Weights of a small transformer language model.
Training: a variant of SOAP for these matrices, 149M tokens.
Each number is 128 + 24 x the weight over its row's rms, rounded and kept within 0 to 255. Layers, rows and columns count from 0. Numbers have three digits each. The size before them is the row's rms in percent of the matrix's.

# down: layer 6 MLP down (transposed), 768x192, rms 0.0674, rows 414-460, columns 64-127
# up: layer 6 MLP up, 768x192, rms 0.0672, rows 415-460, columns 64-127
down414 097:124144143097116162137079137144136135136168124134190137148107138133132115131142141140105152160107134113117147144143098178138093162160118136137145141106153143135106142139112122165125113105107110
up415 096:101151128139124149107157151123135122123129150136147140149150088082122128131102130112106137125099144095153104151157071158138157123122133095131135125127103114134087162100143130116089100127104140
down415 102:186111155154128116125146111102126106101163073137127149119125120116167129131100139136165121175147080151132150131112128149163089114115123116136140130163160124148171125153153115133147130158146146
up416 087:106148103136094120119112157108104141114132138092126101163131141135185137119117124127163123136112088117137136183097112145162142081125131093132119133112127100138187112097089190127149131136125109
down416 097:092183149120125072120170134092153123130160129097123128119116108089090100159107121100070142093087127135118110161117151135117159159171131149151146136114140138178154154118145106140138108109100114
up417 098:126118091184126130138141112149102128125143144147104147158137114144154111147144139156131135147109138136134112149067089155154144159143120135065096130132107142173119146159070169125112135106103104
down417 113:093130148158092136178145109158115153160088130116150109118086135137155203174133138131141127113146121130151117104105180125117126086106098088084134131099154111118124170162152144166129158153156165
up418 100:096153162124150132168142120104106122114119112141118118139126125152128120137065097121141078128147155152099122128121119129089125120137111132114086143125133129143110123158156122160108115139091126
down418 088:137113104093161100136159176153111132170143142145118144138120095180122153072168088153145158181161121109120140127118166085158140096143124119137131165098113150098112100130142143123133118138137108
up419 106:115114137101123166103103138130130124139146101085160142111117163135117182115159163103118118123106161132136145088110168122118166119153126155128137091122096099157080143191088073112144142139088136
down419 095:146167129099172098090145080175142131131156149115132129166117160095145088099071152137131139182138131121163168084115102120150131107121139169138136143105131120149105166112146156108106144114111135
up420 099:134130089130126097100113102091166121107086140143087140120118113130123173110158168120139139143157127147110162124127112148104163162108120142169152162099153102077121113136089094141172147140128165
down420 094:133184124123130163157120132148069148125154135105147102134172097129146143139130138149176144088158113130176144150147106157113097122131120126126110071108124112128145125112178157129132131100087165
up421 102:109106148108128165121141114154122129116153104127155156155156143164121119148138121122114104093145166133097117150108134141146123106160100108140133137095077119102175130126128133111127124149122120
down421 106:142114152167135103164128127108149111117169091151100118104125152086152135131133133120121129133160112083146113186093171125168078121137163154150133116138119114134116111153103157151139117116122140
up422 103:121082148160127155076154139118121138111143094128144170130146138151100184145131091119156134152154087136130110150131121127143146147126144153089083115126114113082129081128125154146118151152073144
down422 092:104160133139139104143127132129175135133153132145123174132114131144149139124115160099160185161142117069160162146128102134152082125134167138144122115115166104075122153154112134135144127127116122
up423 102:083120145091127177132113149168111130090107122134123155128114122103158181157128140125100130141114126172136094151155129131120103085143142132090150127141129145164145155151122153142170157139155168
down423 091:139112115150149120138051116078156106150143165160126141111131142119058151128104119195159152106153108134168160110103111112121161205113107130160147144163106138117158107105131102122139132128101122
up424 099:114111132096084152126131136127100105135156114168125161095129192146135101150140128078134139157095119108115143117151098149146139108129122177149140165143103162111136121149139132097140126130139116
down424 095:131133149145157071147114095132100140154110094175125125102159074125150101158124103157127138142101149118171158120120136088109111159122085162116155108109142117137121131120118147132136139118127099
up425 105:102112090137131115092173085137144126140161140166089114142135125119136115111114131139133139098108146140144116139109139086148159150078088128148145121133115128151155147111164120101136172139143129
down425 107:125083126117115126130139147138127099114148098104127149115175121140118130103100100111181154155109106153135114119157156120150135107167103157168115150127154127116098150171108128100132170134133139
up426 094:120132125166139079106151089164117137107141119111121129149168143113166147132081172103088122129096117126141150143122096155156134118093100132136145150155135070102169129163119163154111128089124086
down426 093:176100123135169141169131145085149116104093140139150101060143136128147146180149108115119107132128119144134116140161177117140086131133097135091102132163141148131147111097132110121157153147165142
up427 097:116150134087128131099093123084136116120141160091157109109113113135133105100144164111122170134194104128152122122091124116145146131128084167123143121139063114164106132112067127125084073154058121
down427 098:134087122138118134110088130161097119160187120153171125124106134125146142158140148124086146125144119131144126173146142112089085163098128074074107144102125116100113132175117108143134095116124148
up428 108:101130115113127114121129094148108094111116145136116111096134125144101119130144171193142113146122172147164134135127142138129119157108134097119097113135167123069140109160147097118111137097116135
down428 099:129140145133168121083132100134113138107139161140096129115140098122181125111121144144144161112108114115134108078098161120165154128084153172094140137151166082107101128112113166140097180137123168
up429 103:140162119101105093152141129114112119128117095160108116133165141145165160117134128084112163131100105104111156151150133128094156157109098139153138146128104153142134082152124129092150127178123096
down429 105:137135162136143140114132170135193129135127119145144119121112060123141113090135135152153134140127117154090134120082110124154128118150133115135136083123134127143141106124146151197118131082099159
up430 101:128125154161149120100107118117116149169134148114162179102145134092117153115081138120095130149121185107143115115128115122153134219123145090132101122090136125120080079157145113124115093130101123
down430 095:096181127130150096122120141122196133090136136142075112158134134124137121140128116128151191177107125126109100118136153140122134107127165143135135099144131133133152145020129133114115114144150114
up431 105:141149085142087091085134143088106089142140133130116108130102171117093097145113119119126145103144130136151147093115129109123109137083126123148135121141126109130136124133152138150158127127155134
down431 108:093121123091149147172119126116157119116127143117128110135187127162129103079105168121131136158129118096123119119113103108112107132133138124135074089111137145163110118159123107118129083083120077
up432 081:095144161125139111123168127126151160065132118120122127140093108118128159150139096109119122137150143149104125112066170132118103112099119149144144119152099108128101075148133147168081107141138143
down432 091:128132123169129107146127133135088097125154167118179152158139103112155119143120084137132119151135140159144126116120147134083096118152132122123152097159167132102138125131109119131116103155134135
up433 087:124128120171113128139150153087078105122115140098112114115064134111133123113143143100100169160096144077108110120105135110151121144128181135105099149127164164147130130073138093138144143169133138
down433 080:127123119112131102134155096122156117166094091138113119151165134156089128090152089143126124102114145099114119109155135104135162157140099127135131121158059140113148100135117134145117146107108114
up434 104:152124142158128154085157186086162110081108121116175097130180143120146166087130091159105148184141145112139140152114126096123133147116143116110111150147139161122128128124145112114122144124143122
down434 100:113150101140139166131127099108112106112105131082110116111117133121121143137112094147150108104133123145086116172161118101111129153107124109172123156134179163140124154104148162128142136114154086
up435 101:103142153143126120119131147103091138141128114110117137103124126168105147127107136102109169118153106135067128085125095120105147177101153120174126186107110119151132089067093156136131118144128130
down435 107:153149122112114136146144144085180139145119131131117171150160139115123134148155146162120118132159135177151115105163117127098119119140147130182116094143128103126112127114154139095147135116111114
up436 096:081111127132111125109168118098107110131113150121154140145151131155141124177130177128138158122150158137115077123108130119143160094117090165117121104090114128086105133145137167172120103095143144
down436 095:143124111130129143190140132148125116170128115148121124175107143134132130159133094100167094078134093097112135126123096106127144139163136082089128145110104110126135165171112108162181115123138175
up437 100:135115128094129103163127142103119100117134158129141130143192159181137150154073176111130125134149113119088117126131148108138165153115117133121114175150101109156101102154093164122103135133103112
down437 105:143123095114080132157140132158128139147136107117083134161152086167122170109112130179159108101116148129117130120170137089156157131124133142134165161092133111122100140148112137145113128161123146
up438 098:109127100079120122069141162118149153093109171123125125119118106130106105152118139134088109120115104133104130139142129122141113137132139167109133129106073150087125089130127088115152178138105134
down438 098:096093131112150126132127138155111155159141143123150107123130162111116088141102152100128108123072101148115147139165123162160156092079123138127117126121154173114139152082132148144106132157147168
up439 103:111127153128132097092122077108113065145115158145113151111144131108142143172173146147106185116170155134124118106116121125107149091103092104177138113110106146158105132121148127075153165098104146
down439 103:128168105122126119167127152150161139108104114120143128102093125122091110140109138129127125134116120106156130134124105137121114105151150114113114169142144110077137103161149136109100134137116149
up440 101:115101167141143114161133109144077096154134139154132134129117107137156126149097135120144160133101129145133155105129173137137149088117107127161094138129131148145143135140149122099147162089099130
down440 102:146134099141138104142131116159088136109158072090111129126108116120155137138108172146107136141139154126093094116159142139095130088125152126122097108103140123100149161093103105097112139172130136
up441 091:112145115131171101092105061131131138121157104094155075143134103122122188128133136148115110074116166099125144110147134123152093139143112105124098112116100114136184048153108112175180114107109115
down441 099:124164155141112140165167132118102119121100127140096114112085141141111195158119114113184110131152155117128087136143107143185138097141139125124120098114150121144092143120075110144145130130136155
up442 102:144125126158136128125120135095126140138185150110131146136109115160120180155119121119152137127123119149122132147127126150155172141124099121120117137110117107120115141156111155138154116120139150
down442 100:081098135156088146109122110135123145126160162139130119120115108111134101106115183111146138123113148103108170161143107126132101113082121102118115157121142144156089126142132162127045144099103135
up443 090:147115085146117130153115111135109133129140104154152173153153134131096135097129114136156146151126120115109148158118103095091142135110117116151136129158135106137116107139139120148095134105106121
down443 095:081130134129097117129122148133116085168096134085115153160144146110152138168106115175129085111148141145056134072102134129074148112130094156129137122125146106136106124143136101135141097147147112
up444 112:115120146108146112132148145154125117152108122095143117088120139107132148147122105152122161115173205154132107094085098109131125163115094149167163067114119150133117112131085156137123108137155120
down444 109:151150079155117163176140135090150137119110126087117163149107168134157120128134101118166121142093128067125124134152093138147126132118164117115118154178150094106097098116115107142096149167190133
up445 103:122168119143121090083103141096079118166129127149175164144184157175136133122107122165128075121083103132141091130117158158172082178119113164138140115116108135126124134147133124123119139112122138
down445 098:052136106118140105160113126172184112085121159106064149153118144106096158112140071111126130115143109089110147141131120145113122126116168074109124129134125120133114125129124151103159130152110139
up446 091:104154098070120186128170157130149086105136158135086124129092131141102126146148105177131126140106073135120102134102120144105156081183107136137092120116159165098133158124130185137129109121108134
down446 089:133159091123190128092100139087120111134103121132151117139136156135126106144129125097152104101129151124149130093106153162105150135123137142136128146135124157177115117138097087098126137085134160
up447 107:177133095092185085137146135131133132133141145148134120115109127106135133163108140136135159114133144137111101156117112135118096128163113140133129066124095119129126124135161090138145090124132134
down447 102:147124125145123108144123185172158168114128142102093126190145186096126115153094112134168121094133163138117123125121147141146151110088115139167123103122119151101101106133099125097131138139116139
up448 096:158110112123121110183162105163171141149082120168113084148059124151122132147160112154082122123142102134155092132143148103133120107188132132124108150148131162147078108130154100106129107120150166
down448 100:136155122103117112155124139147111132087124172074127187084173126122131099123126140120144159109137137097118131081175096162105107135091114095107142118108135099085161115147122169115105179151141119
up449 092:100137120124088086152126130105166098157124059103173127157171125117107120130118146102131151121099116186144094134118103114108131132163079122157103124114130162121111122136174136117140104098136146
down449 098:117111120115099106141153135150130110105104157077102130116143086134109148082119129125152129109163133129129152041093152149158138150143150157150139145138131132145104124130118138138159154132159118
up450 112:116141114134126136098112139126156129162132150103116123159145158118112155124112102100123177150111120124146115141156112119130163096135122139148109126156093080099141148148134139062142131105095113
down450 110:156126182151139114133115142099117147121117134146118098121134109133138117130082164124150164130085133130143134106118123124088109157078066133121144160086127108092128155086149101159125098132125114
up451 086:097101141133087141121127080136113146135153150125116117123093161116114120104142083086111122097137068119125072140108082143137167145112071143141133103082146142139088167134136105133136126149128127
down451 096:158178147100145152144092146153111114163130110084159103112121122178153156142145110085128127150106158134083131131141125146172155098117120126112117125151119137088132118077144125148119107145116109
up452 103:145153137127134142122136171145102169101121108110142124185137130123102096169158120144102140098150151147112110125128128135109158126143145134133150113167120139141131134123066168131119141100152170
down452 101:094128139146109115143158158127083101145093128137121161145134119158156087116164112144122121137094121139134135096143121106089119115152132143117136108135146094136123132127151127119123172181120115
up453 096:140122132165128086084121160119176071123099113144126129160130144191143144121110095160139129113169145134083115112151095145116138173120103132111104084148095152097090110075156142127142174125174183
down453 096:112133112102106142113114146109137141112132100115106130101091164159140155107131123133162082131159113122113150190124088162115127128140151104105112189144150145138123166156155075089110104129113092
up454 100:139122083130092106164152144151161104127148126117125180118118118168090127115101127110124169147112124131157133162131072100156129110154154156138135130124079158146125134140126111123171127146153132
down454 100:118083166139111127097147101108143160119110115144071126076126125159145168144161091134104130110108122135097135145116107129118115092120119137105109109101160152153076100142157087171109137142149106
up455 095:130106138161144110110135140146121150175164167134072136132137132098157124186139136118119156154133095138133111152125100131131158072103130143120141164108154137131161123129157095135132115175168125
down455 091:124126117134153135111104202122124125086126131133103157124130129062123137177099135108135111164126103153073118101170107107101164096122131130123141127148140082167123094119145126168102144116099110
up456 110:145096090131140099142089119133171096120176167094109127136120119127092145160089123104113136126114154086130093179158148135131128127127135145098115137125085121113112152150092153124122122137131129
down456 112:154139138142086138134120163110140139132122151131129099149133178106138107121098170128137154156144149132118127120102100097129146135102137144166153104132120132087079061115153085128096148111124133
up457 100:119133120174164102088151116126106101139118147151147115141109100127136153113089098084150206117122130157113172132147164169143151124128109121125150107113107086145118161146106101114063136131145106
down457 097:134119143136174145118138143119148075151119117137068111111133158152116112109135176120091138139134087120138134112134103138160133121104131191145088166121156179151109136112141122150145123123171152
up458 102:128123107117125123144110145143131128126161105156128172096147134143107129156145126119155145129114151100128097162059135175137156148106093104126160088145084106146119068117145107141115097144169102
down458 105:135129096135150151090158149105112128094104134124128104117111129119145143148150114093119123145112116135111121117101093150102074132135154100158110141142129137162137138159150110130135118082151126
up459 099:140139145126141084124116135180092144142099167090095137128148097101166133141142134106162147136162135139108083091153145128075154158146113148118153132118092151110126081166139147137085173134140148
down459 102:151146135097107155132078123083143141112088162176144135168150125138078107139150137172086090106147135124156105129117127053121168164113099103122072134135135164121149159095095093106112127130137172
up460 087:110128160105145123147110110134154120118143098179180162132117145130148173169177143132113132100141131154113122098126146110121148116132098155095145104116152148121140107110093080146086120110141146
down460 086:132102081092167092168128120130136160139151137121170143108141122146108109151147128131173156081107122119123173114132139150120141171139157147136130187123129085125093150115164119113123163110073064